config = dict(
    hidden_size=128,
    num_key_value_heads=4,
    intermediate_size=512,
    hidden_act='tanh_gelu',
    norm_eps=1e-05,
    init_std_qkv=0.0411,
    learning_rate=0.00528,
    max_grad_norm=0.5,
    z_loss=0.0001,
)
Each number is 128 + 32 x the weight over the matrix's rms, rounded and kept within 0 to 255. Layers, rows and columns count from 0. Numbers have three digits each.

# layer 8 MLP down (transposed), 512x128, rms 0.0792, rows 236-342, columns 64-127
113056162067183161077174042130186128169173169132181082107182172148109133130222151151117108109072142157063143107171176201152140156172111093123075037123137142181075179166150137057164088163079169
122110133079150130101070126132082126088088134129172168103103133110110125136080095134144148174120176008216147105095145076155165194154162162056148120098100106115119096167167184159123182110181112
145155152107113088130127077109114125164073070135149128094089184140099102148159140159146133081069134197141161110133168135122183093144142147131103144149093121141104164086134111134111164149155150
149161101116180136114146160118110122134163173136131097138150116146101110128167110160099118110132120141090143145112129159144109128143103132150066126110116116132119185096129099138097113121158137
154157135130142146140122122156141152121092144147123096123128095118130119160121155149148119139092116128116142116084140130098156115110138147106131112127117098116137146166125107118142136105111135
138117168152140198106140119037131135115143113136102147111191142093137117128113081184180117110133147115100078135141101165090125126148102147111201123142132112072107151143157123113100136192124156
057107123149128103124200176157135184118135134099076206170176096132108117118133115099070178126115123126153131127094129158117170122205120171142145168137128090197127038161178146152092091121107176
182191104115103133133158104122110141111165133122077139157165092128095109066111148140113156119185101128095116181056145130106120135150157210097055098163164108107125121103159033162089145188109158
113161164103128145122124123091110156120115105125136118135143096096135137125136116146145118171113116128137126131113108151137115129126076129083077113119108116137134124122098127152129120142126080
117109128111130137133166127127129127133119113124136118123115135123135146147138118124136106144155123108114106131157140118114128138128138133138118134146102137122136159102128139100119125127141126
078132126203143061067068147126082104107164122047118147085176154090150098149055059153174072149122187201100052103122131129127103155097145126145084099135157154106160081099158119188105077179181101
153168180107120190068117106084155115046109097135144129124123132151130089155111153124102144145127192065124156138122085114097181090106100131106136133154141154160155133167190069117183165103146150
124101096150237062177104162047133116076178118130142082125103063149195176062126190132119140113135098135139220115123094156140073127119081152156083222187106121136113088093130104093051175149059109
093167170150153116123115140092131140112119087140144108116142111108133097112145117124129150097135111138144094116149101088116124147104135146117086125189109187110121140083177141156137122155136132
125119147117109140103126167164143108162132109130134170123109162124129072120145066131178129115099082129163128101084141104150090112156112120162112089199086108110139104087159089133137101140092167
050086115138207152146120073088175160139151105120111151126196109071125179098207138165093118152087165084128114106100119128138118132190102128105166169139122169158134090095130130156101105129136128
118093100167147180109152046145118113096124150126105131127138109142163094127096113137142148120055119103156101184124171179096086081097071185130136148151085195130126088125116096108128132122109131
122196156161091123143127115145147113140062138170119151088115113134099096123149036138171140145135089125178080147075130112138145097169157136174157051139046143127166121126118109162098195159137118
111114130089131137093116112130126105139108116135138108138198129110128130116145132150090146104183151144190102160157098135125148144128115115149116171131100126129148163110149130149078114123122124
110095134099048081101127095125158153109159100124125125140118139131121127168182131075075155141140104118123116163128147180146109220126112133109066145158143097154126162162164133183098137131143118
152113132120143131068093132156178172011107155129136169059118155167192168154087187127068102105126093130137074117109118134131129148160161166144107159088083171130160160165134124140195090127230095
128120145157097187099110120125152148085123081197085156198211118088149099108062152165165138135100172175163097197082068092126153063079182131126120126089135149105139166129100124103134067176159177
251161188108054131157139104119126083068119120199123116167068202142029078116097131099094099210169107106209106187080045094088123045109161067130100109129084162090136172137100129091130210085165156
156128167133152130138165089097186078110126153160125102107123145153120179161138118131113126178149132138114155228097150076143038102120129056152114135180083140110151112077131118177144111087137110
158116073129176199130105097141162141108136181135085096097142125132120191185159127133072116120107129132102069112115117142139144080057147154100084163206169127148130097196164103136123153138096200
162168091133169105165186120123126197065119108129110067106136190120187156113126081150180125125080125149108124189023064132127102166184106148097168144128137177063156163106114137128046113079119151
113153115131147124141128108143156116122127119111155136127171100139118126127101150137121138123124105107175100134129114132130133144124101137125173126148146144131131137129138127131170129135158128
128137140150107133113111111122121117113156100111119124115133145137145135138108131113121152128117129148131136151133137129113128119142136120139129137130141116122112138134136117127142118129115147
151142122136128116133110120133154129111119114127129131116129103123146135142125129136136123148129130126136105130107126132130115129149128124115105128129134110122127136132100110105130139126130117
112142137138123154142125109139119121109131119106173150142133118120135140122096089133127099118129129132133105138125110113136151139131116149086128131123130132149127138132104121142123128118146099
161087119116122101113129115105220148090109142151108173128135163125127131115155179194094102089151069056179101177087126094185217133136154115176090118133134153181130117183131173153085091124125129
064136150208130115102141141115145136079138148182177147068143146127138178078077119053084112061138102079118165119113168068111140132115142077127138109110159118082229161111145056143176049110125140
119066102121122141140114131119114100146066170118127152080094158113122159107150132165069165166164093160141111156166115089118138136082109126088146160134089154130151113077150120110115120114159103
127112165137104154095137199102137160214202104106093126103130120110141158062083173069114118136106073102169115093131166099083142127161137102127122128119127126182160146197095182161124103104155143
116120109104105159118121089111124090122067131135122105161128143110129137121135178137118094132155109148130121137144147127077159157136105103143119184096123187110149181105153138170126123134145120
177124178092072248098149041153077112120098165101123126051127152078129156100179053136088117184177097072146135178135099085110113213145085100141120110150059188145172165148063135113123157171173156
123088164162165150152118118113138161143123123139116130125164123110125097125072102120150117119108132128148176107135112131132154159102113096096163133162092115108133121127147112111091140138151069
119118059128176065148110151119049177079137146091126151156160187127169122097118098196116059074140134120081093136113155155161147134115152149146152182149145147143089110135098166200144130088042158
102169040153125102109151086084105154077047091149149093177200153083160158077137134178088139104094150170130165109132137178149079160128126116135141110120144116131091095138140166147141116178113119
101096110101167134123144100137125118098114148112138108130133105137125161125138155122089133128135120108122131135199113095113117129122108116141155123157126136130135157138137138142136137136115118
122172129142109106163108107106141120135111099130145075141136128174082087174067122119122150142120129172137145108113150192136148175160154138095134110167093147167123081119095114120109121096168167
086123143130161063136158071174137081121174200066133094096038055169117089160157156143112127093130189109138176090138133150147165188109171166115138111121135128137114084111153136119118166129132167
117139140123148119118151130120125140137131083134113128108120083134119119145134102146137131114105167099139115116154159150106148104153126150109108154111120088127168134141081112085140142123122122
125123099142063211139137174125127119075239089151115119146107129123186079178100151121031152139134106094194195118086119074112121181133119116075122122171154185088160120128158128117115154085098109
082145135068095111132064116142120150118105094164119145176169105094158158101154130122150180146019132074123163139096136180113084145088113120134041158120180150175143060129083166077117108129133144
133103138117142106090152153131098088120146119121104121115123143147152090122161140116118099115160108066156114127156138146128105138163111158126141136105126164136161149115104100126124121126157150
167132144144127173155130112111129151128130096115150115176146127133054110142119107093136137087110152130129124104157090176112098114127149133098140157120118125117135115109064142155150153107128148
115100211164074193166110163153148112105065153094128111141070104204131085122155078171163085100104102155145116075196102127139108085134180132119181111160176122088091183103128118126150147080153114
128051163159140064167138162155050116051117154196097167105092151179171124124133135100111077111148034199192118126182078171122140133133160122131096144214241126126026102143107120100114113105178116
120203123164125106109103118072171125160124138094156175151139126078121113140120137155095174092107128062143112173127122079170134147098143146146115114124098171160127097099114104101139138163050166
190183133072076126156144167131172190152080136138150123054101131129127149167062150128128169136111120131143118141069070093094095106090090149159148177133096108195053117106113099133096133123118123
139120119126149189172074103131125152134122141105142079154135139097105054128152084139150208105094138138106147178136112159134110168118154103164168141127138097151137089142115118110107098113157216
101144070130129169129055147118114117112170132091108156143174092100090159120072172151128129110171106142162125111108165202177146179141182103196094172133121119142105159156151085128146069152119165
172136183161078042179190161094088128103081104124172094167154125121106131198098160094093100163129103094143160105123133183130178101099036178160148077129104139151086155126139035119128145114176093
107152165090067090160063105062126147187129158077123126187101126075107122167129211084127146149174169103106141119135071210163132125126135119131124167132112123110162144114145100163190077097126145
095145170123211103166112043096148107223034102069151074120158102092132152120117148129165145151119071121083131091115129110106137112125184081076078156183201178188085153162113156128084138154118165
143136152175145139133136128078116146129115142131072137175152146135088128118093182097108142102131156138196178066083141111134168118105212142136108125160120115104142135123033194105152155073111131
110066121184127162106144123158167176126139180145163178098118106153140133119077093097096163120144143155117125152139150100121127105149095083128094108195114149151129090126131070145115110113147110
162106108122140126141152102103135152123111099148140137160136139134172139145124182160134173088115102116123164108155114124134112131138125130116136130090156113103097129106122108119086128105134120
144120128122054158133132137122101100110166059143166139136092149137135135161094058206178163138135080182123128050118110180169110151116052070182117121131090093046099149156171135106150080095137138
040171112111092123083149155088122139131118145134107156115131131139154062078137143122160084147159077112184114146148207144109138116151106136127082101166163125142149092152078181181170119106173124
112103118149142126077129151113141101125153086097119156093123150118120114103167098126090097119126160129167128188168115143114116187119115095140091139141133118120140156056125167142136139118166130
118156125106145152119127115134128120102131132122141129115154111164170170131059090140100124140133124120124146113126140135098176155106100130118191143100106108109141105156147158139142132132161146
161118119125092136099180138142114163098135153184095090151162131140102132108159097055186118090079076201129128117129130159086114133139174155109078084128150079115130144161131114164137177149138117
131107097091146157206053140083124164110081168092124158154144129107193122144113164122136174170129133032104124120108123146160146089107094129085120123127103104117155091164134103169067124131150091
073098181120193198143119076107165151140160111139102086136128104133182147143102146123184103122127178144115095107159130161169108140072173166094100140052139150107208116087139101106134111099126110
108137169149157125104167137098126033154179162137167180134051129217170122171067092127202089057179157164177126099044067113062086093164194097196131095123105037135166162088066059150080104103109097
122156111114111104144102136049209095171062186130100097151133097155142092178094138152142131130134145119134133093141151109107088130171174142103131085105149098115172109088118173138114201109090080
118117116141211187149165160113121134097149161142144103140132064084127172077115088100107090121152094194144118119151107105060156098127099131143171132138122146134110083120152162162137146143163137
102136130105084099095138114098214117083115172085159087099083138128190093077120175134148135118132152128144141088116133197112148092138165126158134178077133135124100125059162177149083159128132083
102121129153119115184133151111106115203186146123184126099219083062136137115154156093143119132140152061090144114182122060102129089082089135116121104139138108155134159139107169123145030072150070
145132146155104109110150097123145135088084115144140093079124161090087184131152182166153170094113120142170119141170098135170133123100155115168172121204149139068099146159112144128155104198102164
133118109140191101096146138094145152135097149113122142128191138133111126144137111119145070136159085107120166132173113132145105087118116114131089089170190177165088193086106082157133119146099118
142118154156150118117146121137116123116148126135134132106152129102117106131143159127143150113093123152097133100150122141132145122152144148119131157109086126105141108099164156093130153130136154
105168117135135165116172053139139148119112104143119103156085132166119109139129162110077188139128121142130126137120105152112119139142094105151186175165155068142122130190138125115066144098073167
075128201185073197143068228089147157141062151214174114111137142112102144122081150134176153116163054087129172144093165175179101085066137056140056126062092153125137105086156114182094192051120187
105130177173127172110069141109112128162085142098130133181127087116067097112150107084092150160197111073129132170133108150102124109142123000062135111142127089159234145100090135109178143121116093
042129164109149104119124167167102165156141098137138060141142116177125106133108116106136188121049113118136151138117132124092063117146082144121120083113121131066116073173102182115166132086067130
152106134159100100113122084078089092146089135060090139143184100167164115097124115105157117135217149108146178126163165080141163120150165164157161106088095109109090117171147086157028148132175161
140178198109150116211110113138143149127091217075100115099099133108107118128160050104166189197199107146139130058132109080122087146129116219140140031131101105136164077151146195112183095121178116
138134086170149131138077109148142141110112095098141164103144102165080102160129156179224129147107132154121112127108161156169152133129109148135076085101059177127128086116109125132208070108152103
160174138094192160123151135132105148180104137127091132108156180106125052098102144117111191058079138134083121161099129133116141151130141112118127128133113158108100176148086098107152138133130116
163137105143223073155109127165127090103098141166050132099132115164131134125088072144139073091102154103107123141117152126113148186113158050066112066107070140128108118153148170151081172164152208
129102118170169131170145109108136159109176147100125076143154120143134115170170191164070089115127112171044106196116080104108169133139149093165078167127132163173145174139122130153038082144079142
147142151128141117135120134130127130119112134146119134153150109121128136128135122129102112117106128130123130128134140105100136147118133107105091148136131137126133086133112143166097138112111127
096132130166120130116075103153119187147112147134130115128171143173101120094197097162078088138077122071170097146096123080106180143087109145135067105161133153147162106143093154124128139105054146
190153098137159153163142156152163073093148073164075167194199102138136050107109077186131141082180143175140198166125093095051149123115181098150105109095092104118095085142103139139127167139113060
084136114076196129063132057073159107126115126103130076088153119177101141086125104115171144121171073093110160094092167125075164128145138145147147205166143141058047143100155190191113127123151101
134123147165064163119108136138162208120038218151125118062088068168155145087056122207134136163131144166101187166083115143155175178138124131144136117073120075091112129127052132087094124148141074
137107091103149087094151092120117116099143073141081123050133146105080093133133132139099160130136090108159079151191127044138185183102189116177115102175093153135163156129108181213120121172150124
135146164097113144114133091173170143126138125162146110164153145144110095119140142122134120153133078130103130147156087169128111101076138087142150163177090147131121155113169096111112113158142096
111132115158158069151160128120130064195152133132165190137134154146098146128098130126083147072181136099133132172137091144140111158130127124149177113143148110176168099153080159114087122119154158
076167128128091157168060136115094166184124110115095097108125123118152092179152176021099111113150111102120171117122109148136114142141159146113202134127167129152123156112091062209114097150061135
153107116197105191089178111225109102178110153163059192137096133138144157071188100131173114196154075135133181169131066101150172142078178148145141165128198081154132055190086009170135070103116125
147121098133093108087181062127143154108100184172086144013148162143126115071163132111118137165141163199133141160051214134167121090132129097138121096111095130140076126164144145153079150125173115
125145188142130204136142125113152141120078109123103187158150091161104141120144139182104106126156063108121140154204129054143111066129069148135121152104118113125138135148111109174166110107063181
175109123120129192103124072128095155180106137057076171136106151179141171136124160163112142142067030149131071175104108133138156111089111108135143094102148136118160088109099131083153152133102139
133135112147116152194078212177059140147162154124170112092096103117201150172106156050145131128142169132119101210110094139129075136148136154161115084160225123115174062124178099127075163101129153
127185103126175107130107111113127166148110111098115102135174103115119128176103129136136136105168108168112119142138109086149146131136108157115140082116107108085125131121134175145082139107121129
147106163128174134110127093097121161095117126116110172137111115150144160122062081173131076123139112113099180182123066138083133146121077110090124169076113115180090188117232139137158136109092172
151134137108117147106126093143125116116132086114125136124128130149119135126142138135124148125111141143149127145146102145117125123129112138121122144161108116117108112111143133137128129118146126
172129011132101220142128087155165140136134143147096191092140170124089099099132074167081118126196105158171132162143152117179062144141122053107151162107125142115089161103129125159148078126082118
136131127186160118094090098146127175118068140162170136101150169083102128229198085079134163159069123081103180109100164190158132091110104116218144132075148117093092098154149136107103098168108085
117154158136081096109083141076067082060181067198141145135082090096160121126038101087165144114161150123093079109142169152142172154127078169162159090124206066135092103172159162166112144105202183
115073126140115118111082145127119122105145079150168175106119181125143142118097096150156098082159043153138151160103045125142122153096127119121169148104135143122120110095050135127089174073209165
131107127116088056121132063136107112164103124123131112109156127140168083136148086141097145151141117134140087103133169167146181136084108134131132137145127111148109165145096125147167132103165133
085132151082159100194172074164103114064153136007137106107117146144186129074133128130128182039142149129179148145127121218156099123207070097072120113189084122104184037104092177142131107093020126
# layer 8 MLP up, 512x128, rms 0.147, rows 237-343, columns 64-127
179183222159135151111137121083047094140168156174151124122129188114163131108149141095118146144120135155134092135143115145155102085123176100157137120197077155073181161113164100088108073153086136
096116125147058131148093140137134151086189116118110116128073140170135121113093108091110112129149115095083065118143088117107119118135067163138101116116157139125145108243158178121100079119074147
144111165143037148129109101143094127129147116121123137141148123118132112145095090149167133123162122073152157142168086095119157103133141122135108157130080121114131092164122122152113090137127156
096136114135132118119144135116145110119111091113121152106144136146128130127117108119130155147140163115151121079156121098151107138127128143150107158128154128112103145119118147137097120126140121
129074138059126118163113153077130061174139188117152116095137126198077087176162162168144126225132171099150116106127110122075122151105111119156145145134087134131125096177116182084126114140193152
134124127116140075169090129091123174124117090167106135087119041164086149178155110156181113122121113099088177130090143157081121190099155151132133154153112226108164187183111097137164143105119172
145125082161090118072177063155098103092133103091125112110119081181154120126153088090155179117133185120101110120194125134252148094153142138197135101108141154178114079135100146129171086129124060
164108132124128120134104134126176116152131127136140141126098132107120078092152111141092108116119115122162137108128132129146114121114141127151128107114132142151114124126135137168123153117110145
132151127156137121119105116133129135118118125142122145117136105144120113150090135108123141120123125153112126133127131135122134130133137137112121140123137123155114108145120120145143115140123123
069120180171171174110156035123141123142129150220117119130112123139084094160163152153124166155178116066141217089139121063130171135172072064068151116084058137138154127130160110046134121113107154
112170098120146144186165133158119131110147133098049183114123169117139121140166086129159106174148058184089103097161187137146098131137124121106144124073136139130134101138070120153134142178140179
090151157109130111157190082098116064186105152119122169149137092175100073134133151155047122148130096105139148127183107168139159127183126125095110159055115114153083121130166155169077116078220141
196127124140152145155139111109122128138140132135137114106069124118096112118105115122115128144140113141102128139121133157151147142125134131125113134148111131125125115124102107153156141125137131
157132094108094108133154107106156115085129128131100117122119114126131172111104148183161136170172116127078123101100144129111089126173160182189131141089136170144098140107113149125138150127075121
225202111115114044120148143167041129136113126102119102098062113143091072141081247083201155081153163190112135190137158057119119091129172148134114156111116112129148138146072149080113128113157133
129189121193122125110123128134153135131127107125115157139056151161064187063173148113135127124194154151050160154173105139139157095112096097126159102134138137144105161062156121121100158126116074
088135162094124134118132134114192175075099228177077128102119171184063107153171158024181175094129074100131165152171189139116097154083129181119131118108114093120122095140141127144112051140132146
148141126126108112143135101144115139132110094131088094144123142141110134157101108091177131155139126150126143135089147147117131140144113104109108115122092103108114141116133126088160100117131112
181124162141141086113104164126112093148083077150095089113153123160140130138152124134171124094111111141090138135162111128159091031195125090119057123109139134157126127194148124112139071109114115
125172148129150095218108109085065164127201127079134133219080131118165095137174102169179117124139112187099114121164154107129125180177127149137107122219086172112126137128120114119148166070103099
164134124090141030075164125079150138162196108135121061167098163123144115140139100142154161138057132163101240094102153192140106113105232143068175103136091205134108176121100154135103102063149094
135141096132029119191182085089098136160159121076110121163100133134097087153105141136180115218131235138107142105068150064081175132132118192160102223173101177160145149187091057168148080176155162
085164145087108088131135099165041120126066134112103166151129143066080138166158143117131136087135081147128111087123108169073199168137151144117164152091176115148161110151028162065144120126174148
114098163135172111154127128074086132133099052130136139114105129137137080121134148151139211072197120054160171111209135149190063169148130117065201122171111078191122153156042091148157090167175129
051167105106077149108105130157178132141137135118173111069094048180121113118132120133146106103076062150125063154110097149204116089119099134123102159215112076129096115174144128123156183171115125
174126132129100143084159156119104106116156158128129111121121110118136103112131114137128130104119143123124154105133108133124091139118142123143106119127132121120120124132089114091124123112109128
141137156120134127129120139146113146120107118129139108132115132145132127113127087139093128127083114131108129113154150147125118126149139124119126131160151127132136123126131141136157132101144123
141128129145133150133139126130100138122130145137115130132117123118132131125130124140117116115100148137116129125135121124126118111122140128132134135134129132131106115136140149123133130127117128
136134143106121119135130130157140123126127116089102140136140138110125150104142123163113122123136143105139134081123129154107126120126124130156143120137128121109116124143149133143120125127110141
157169144141139129152079095125112042140146092099136083155133119152141157095123148156180179171189165086129119088153141125097110118089116081116111139188073045120111106092162083143149124110173127
104203086112127164101120100192123067166116139147124097157120135107108085126153130161205125175145099168149147146138098117151145156097133096164098087138104001123098172107200169108130137154130144
188120105106149107154226093142079145075169110140113162144116111190106072128131122127053101155152114053125139167110091145139152146163114176085094124137096099149060137073129154124161091204152127
155198083102094098102134048136146146094100132170122104131139126157150094085186149136141148110131171117068167163085071101244132111119102190073194159150135179185112119093099082106122119134151132
105081139111094111146115104156130175139186117108114194129136145151085107167162055107139132131101147107170162121092155092136127086134119120113157071108129067162113060175117090081124110126130161
180088156115069113157152118176108076128018174063076125040061147103036118146176179123181108122162146092150177139143111149096173138096112170158184153108095143138120121154101050109097172149104146
161137149183119120123158132128091102138145119146113142134116164102119158100120164139113157099149110141136172108087132162168158097150125114129080101096132120159125118112125134106144124148127141
139153186112127138135150086104197070180165151070107119184123122105112105117220153129169097186210091052125196198158163142144125141168088105062154131083039116127113134092115106079096142149007111
157166187110137126151183147182141085137171180133164146123149175143125137097084138095133163136099040114106077144121123130175130085148100121135090083097117150195096142209125112101087074102195202
131160108121107143121113149099113127155125147129128142128132148118099115134106121123116142110089100144120140104143133144142136099104158092114107117086143112093125120174124115124110142108137147
141046163134104138107154209112116066145141204128116124085146174137152154099147119155168172109060193082141161085125106140083088165138139121105057127059139144148104159102098131165165125165111130
124132111149151163113062170083128180178114175191051154139218206120114121093158122162161136150145105137133065149137107160156154107109129124106095117163144128115086192163126073116124079122141112
146148124147135141127128136153116117113127128119120130164141149123166134145132144153105134136147087139120152103126097135166120115099157117121133099119130119148110151150151122119118156143152114
134101138121103091140226155149133147150113091107166151102134116133142215095161144100201181164136170111057115145169124122121112087157194167119177132139093113116107212119120142148160179161096123
153163096096052136118155107162161125117144135158128132097183142185167174151159105151165134089121147209160122100148111121146136180106093093121078116106191155164141152163060120120090065208176125
134161138173099106194124104165186173131125103143124158184137096131118163120099110142149155140099143157105158126114104110097142146090126148096107108147116122129120097127134174124166153141141131
135084085137122069139137138143156129079117122161127121169153138107126110126107175166153146151144180091143146092108112126113153137130147098142156151097150134071115168143149094140113136121147151
156108088101142121108126118112115159104124180079122164112170163198106065143196164208068223180102130153172128086112118174152161102044007143127101071076163154123139188131100091123109112126133116
073084113065127147132115111118166127098137048095142075163178149157007117102163073179132124097102162107173141158168133148152193172147143185199122165108121136154161152130102173132135160140119195
094154153160066117100127121133142104149140173085118165111178114127144112109166139091128121132135120171150131139118102081134129123083113169107130143137126137134114137145168108135095106072099157
107140148113112145111153126182068144131150085119156122138071141172111147123121080090129136108139102245077131126193141108119177172097118179115099106116110105144117206153149175133114103104185184
122130156170107124130138168117136094109192170106042168126136058111124205144116144116086117142190095198089096061122093167179127096123129139168126115126124102146120160120123101137130113133045113
145143126109141129100113101075096111087117105159097162134093165106079189136145132101163146118162061112126183162089081105068094093189077170090140219061209123122104177134119122101155195124180114
042092117165168148156080166167086121171174130212092087108166107159143161082120070062147189082083204063146102116145108128191107052162195180121142171071106064130134032130100150099145154070099142
176121151208066152117144101111161071141088176137095119146171109128113143046116171133202094068159105145089110163163164178123141174173079159118179123143165127120132197061124095083132100130131092
159117084180117160090128170189151134124143180089199156139072100219086097088141135141167153066144116080136152217129197174156213108140113212042118128172100130078117160152163089089146235129120130
119060092062078108181187119122155141125174122169124124176157141132156128175168151103117133110121156099145139099055124101158077158118130106163123141110142118140142115119135124089134209211161158
085156087111119083132106148119075086129138131142121114165142142104142139145169132108145132195114087092134159137149145096051155099162178192172106110126153122101199135157149120095116158145097141
146124154135124108155099095116115123110141147147143130140137107142123138099140136092098127162106148129117107122113137151106143126139142139162146155153104116118158136072131131142130149124122113
128201113161120125162153166097155171166089107112078077183169164115123114119178122158030128140107062218120167149114137084153201142062150102121156113152051176184127229184147099124118192096156139
109077130090130214132057056118179164143181068078134106172082108123121112122160200091173139129170068127178064098090106131152152133051123120149122142101117141169160094135181147111183154157148199
108147113092142129114172095128106100141123130106153122099119147183136134165116121125138117113168093116155121115127135129103128093142112133152143111094144167141163117169139103125172097082127114
106166142098129135107120101142124117143134126121164144164148118110086089128174158117153114180146131135123183107145113123120079084090154180138137139171141185142125103105127091128102142132135115
107065071151120141154174207113115105122052145106131110164116127129134119139141168042126108137139135116146133133092124197123102127145150137180172126084145154098157099095196108091100138096109169
143154152125194121125166110116152105110109084104144161140083114100147143087110117139104077165152091070144130175126144127132065148099189188126204145108137146149089107091118108127200109087142173
105135108078089117116160064101077117092122120179116192088120175127112136170101057134133188187098099115083116148065125179150150116186147119108137190110097133164150142137198167143145126059131097
137110088027101142078238086051138127124188041081145134148100080133171140138100161158139167146142115114151112113184141194203075138120060142127155080139093030111093126210194142103062157034073205
160126127158177111154161117106098113150143126117151139132105123164105146140157186152067149096144124150081141075093175092132131095128128103172109113108053129176162127137123130116144116138162086
132099115128037125106136171143111090146143095107108153106112129166116096149138139144192081158113121076151119147133125165184092145137134161130057121087117134064128194140142104115134079142161058
149132059179108135129120143054116161114088139106109159248138155077170139134158053088106097109169145117097097169154111133147163182094130146123105092106119125146057127197106121154168091074140140
139082099141113112123158095072125129059149129116134181134107120195131084137102114086140128160092133125161096155168051111122082157159051103112118173087142125105148162165165088101210134165124109
151104051136126128079131147138096104143150092190117195156086109138160104130135126146108133123171158170115131099158164145145100135092154074096098090111107119166102157072103068146112144053150149
077136114134077142130126060153126136145110125169141107133118183160157127124145123149154169092071165132166129127069160172132111140150126124149086134132111133148168131153135172118128099091108145
115130155100129142148105104101129127150152164171142101097145129164086167125130121143141128137124117130143125179110112186134104105155138137139106120115103125121149151105144124109116129130117062
145162136165089115110121170149125126089118163093161123071112155129177096078127099118092124160147170102143141122091145171119109161178163173134156167115124159148129110103154139145144176093129119
234142151151068156124117214122183096101147216139072114172139149103058135122162153088143136152126124059106129074239107210145109122127109122141112101054165081143072115170157134170099138151129123
152130085093131080164146079069075143105120063158134096090133165171216156187133135136127117097100085140134176052178210167193119142054061147143172120104095191178122190142162159117062161091113101
153141110135098147151161092116099181072159129085209107096121127135115142084165132161138116091116099161164062131101150163103201141145159118206148119159125119161120189112154133177170127086100135
138159102146117167158132167165123127149099164126133087162068177157071129094184058166110100104134162085062124113124142096107146039085164082140113132189154166137192153124098130115118131071105115
165096114124125165124089077098092161128171087088143108150190159146076133160145210155104101093114142109122136140204101178115099087169171097198117109072137085088051155110139079174095072136147145
102181170141159074220161130101061119172191134087206117120158173171057159108123196136128123131151168098136074031098161120051143159084129068143175103166081177169066148144128141120120111177092127
087106093148102045177116148092116117158176131100073143115136092139121156099147094142149106170213137041107136118069115135144141111135049134187153120076123167139154102169113153083159129151184166
128102057145115119117150134138160098106140121160149095119086159188087096145196206160112115187146162162154141119093104089083147166155200165091208106151082147162088170111093145100127094118223092
106177134149115075106131079189076135101080146121066094128144174137105146112059079152125154116141146061181154098067133172144124116138126126134162118136085085151162178182070063128193196107095148
110140116140132125104125151131133153131120114098120123121111132113116106128135131133126132116127121135110133102169152139130134139134132109141138130165150138130154117128132122127136111103123143
110117136121107138090183157176166113125137145131171164111104116174097089098114164132106126100153143172185122084077126088057125121198188140101157131151115185098126166127067132117096134131132124
105118069189154084166102116171124097114058087139176123100101108054145177112131132116158139138110126115097093123182164169200121038159115105107186144155113127134056149151157151120110119174098118
081133109101141125202130135109146114060110080174123061163081143196074082114144158174202196153126124097129233151123147140147146118100142096123115180198198113184112139163119135037154136090171141
145136152061120144128235116163163118061154155175058087111095141182094120136175182145126154118103129135218067160099134103106132046095141116071129089111122125131168209120124092078123071169127207
087182147132115191132106147159128107157159092136123117187141115177110109173140091080135121123145167127122198126097150163127105130153085108093179069126080109150127114061106106131145129114124141
070152160160086081149142118145119168081100126116121093155098152146121139137145134120097171146108126106087180117137147135112059122131126131136074125079129117185156131134152175132118121131072130
117145137127119083118087135113079134101116130074098137115139130124112095099119113134153160135097174150108128116174130194150133122187127139145097076099137135097092141145180109116115089140133074
139135096156168105104144065070136081140185114158104114110120148134148138124230143138143126123074128153154116131140118092090177130111115149163158121081080129129119130109087121106136165091158130
100101137066082134080150100157120101134120117190091059165107156070143126198218131153046242127138157126112139169108121153207160153118145166172067106148111110097117114210096094102194077207129143
076076171111127147144190111104158132093065118104127071112071162113170133185117160103111181140102103153130126080105155135095173111134143101145174074136117108152075192123106112043166155092140103
104090086125068068140116159111133142144140118147157133176163097142111159046153083200130128106110190142121148122178139105073113188123127206131127132091114120077109117167108088124134130162088107
112130134135099143043103115114135189150097141131128058088102162119063121162120102125098109117115144113122193137159189100127158090116178149083103155131050064123113192146175120126117160123100138
144168153113106103164158142086118084127125142160126116189099021137101110157109098155125193153089151090118100110082150100025184125135108099113167163153170192121115153189111113149110176117083098
123105195145154111144140140116090098134113182125113123128122100147126107105152076122118106157099131109141116133090135171129080114115145129144122176112153148162127098086118130127136168158126091
124108086089104092103138121133087066086173188108165085213115133146083079032149111116107148148100188154141074116177124084114073145158149140130108107101162081142139125167075151115113140133194145
121154131107123122145116120132120131116137141108127101109113148135104146150130132130125135151130126151127122117127119120131145127124112135161104134123110109124137139131144121124123120116112130
146130093123120119210123156132089130168082106163127147198198107132145126070234107127151114093087112152105150134222138153125191092149087204120148141140128107122138098114127146065070127143130153
140166074100132101108170173166120118120102157134100160135122156179134078080110143124148131057162122101094117140115060161085143129085117099120116131104088137116070080071119129162144126114060143
111143135173166098230136123137147199088121144120128122138103116139118125114102140149078129080169143103103211090182173152139180121094094140147077125174105150141152164147080129062099108195169112
146203143107127068129107055126082098070117133073125127084118178078116071125156179155073144192162133133146166136111082101110141131119136135140128105169093174130130159099124151092188119116154144
104163143128139171097144130146088096106156111167114165141108122166124122120094155154125118120149170128119194147124134135155084132117120095148121126116140121137094075097125105125125115147119132
137124126243075143141181196148114100149180090083160144137137145207096104124099095064121194137157059198148114111134028237170170171143085052117096119150109103139085100147104137110164106240069177
158108121136117124138135139163157125115125131121122140117156134135093140121118117149130148149095113124130146129129115161124140123121104128130101133130141126141120142138108125133133106141102106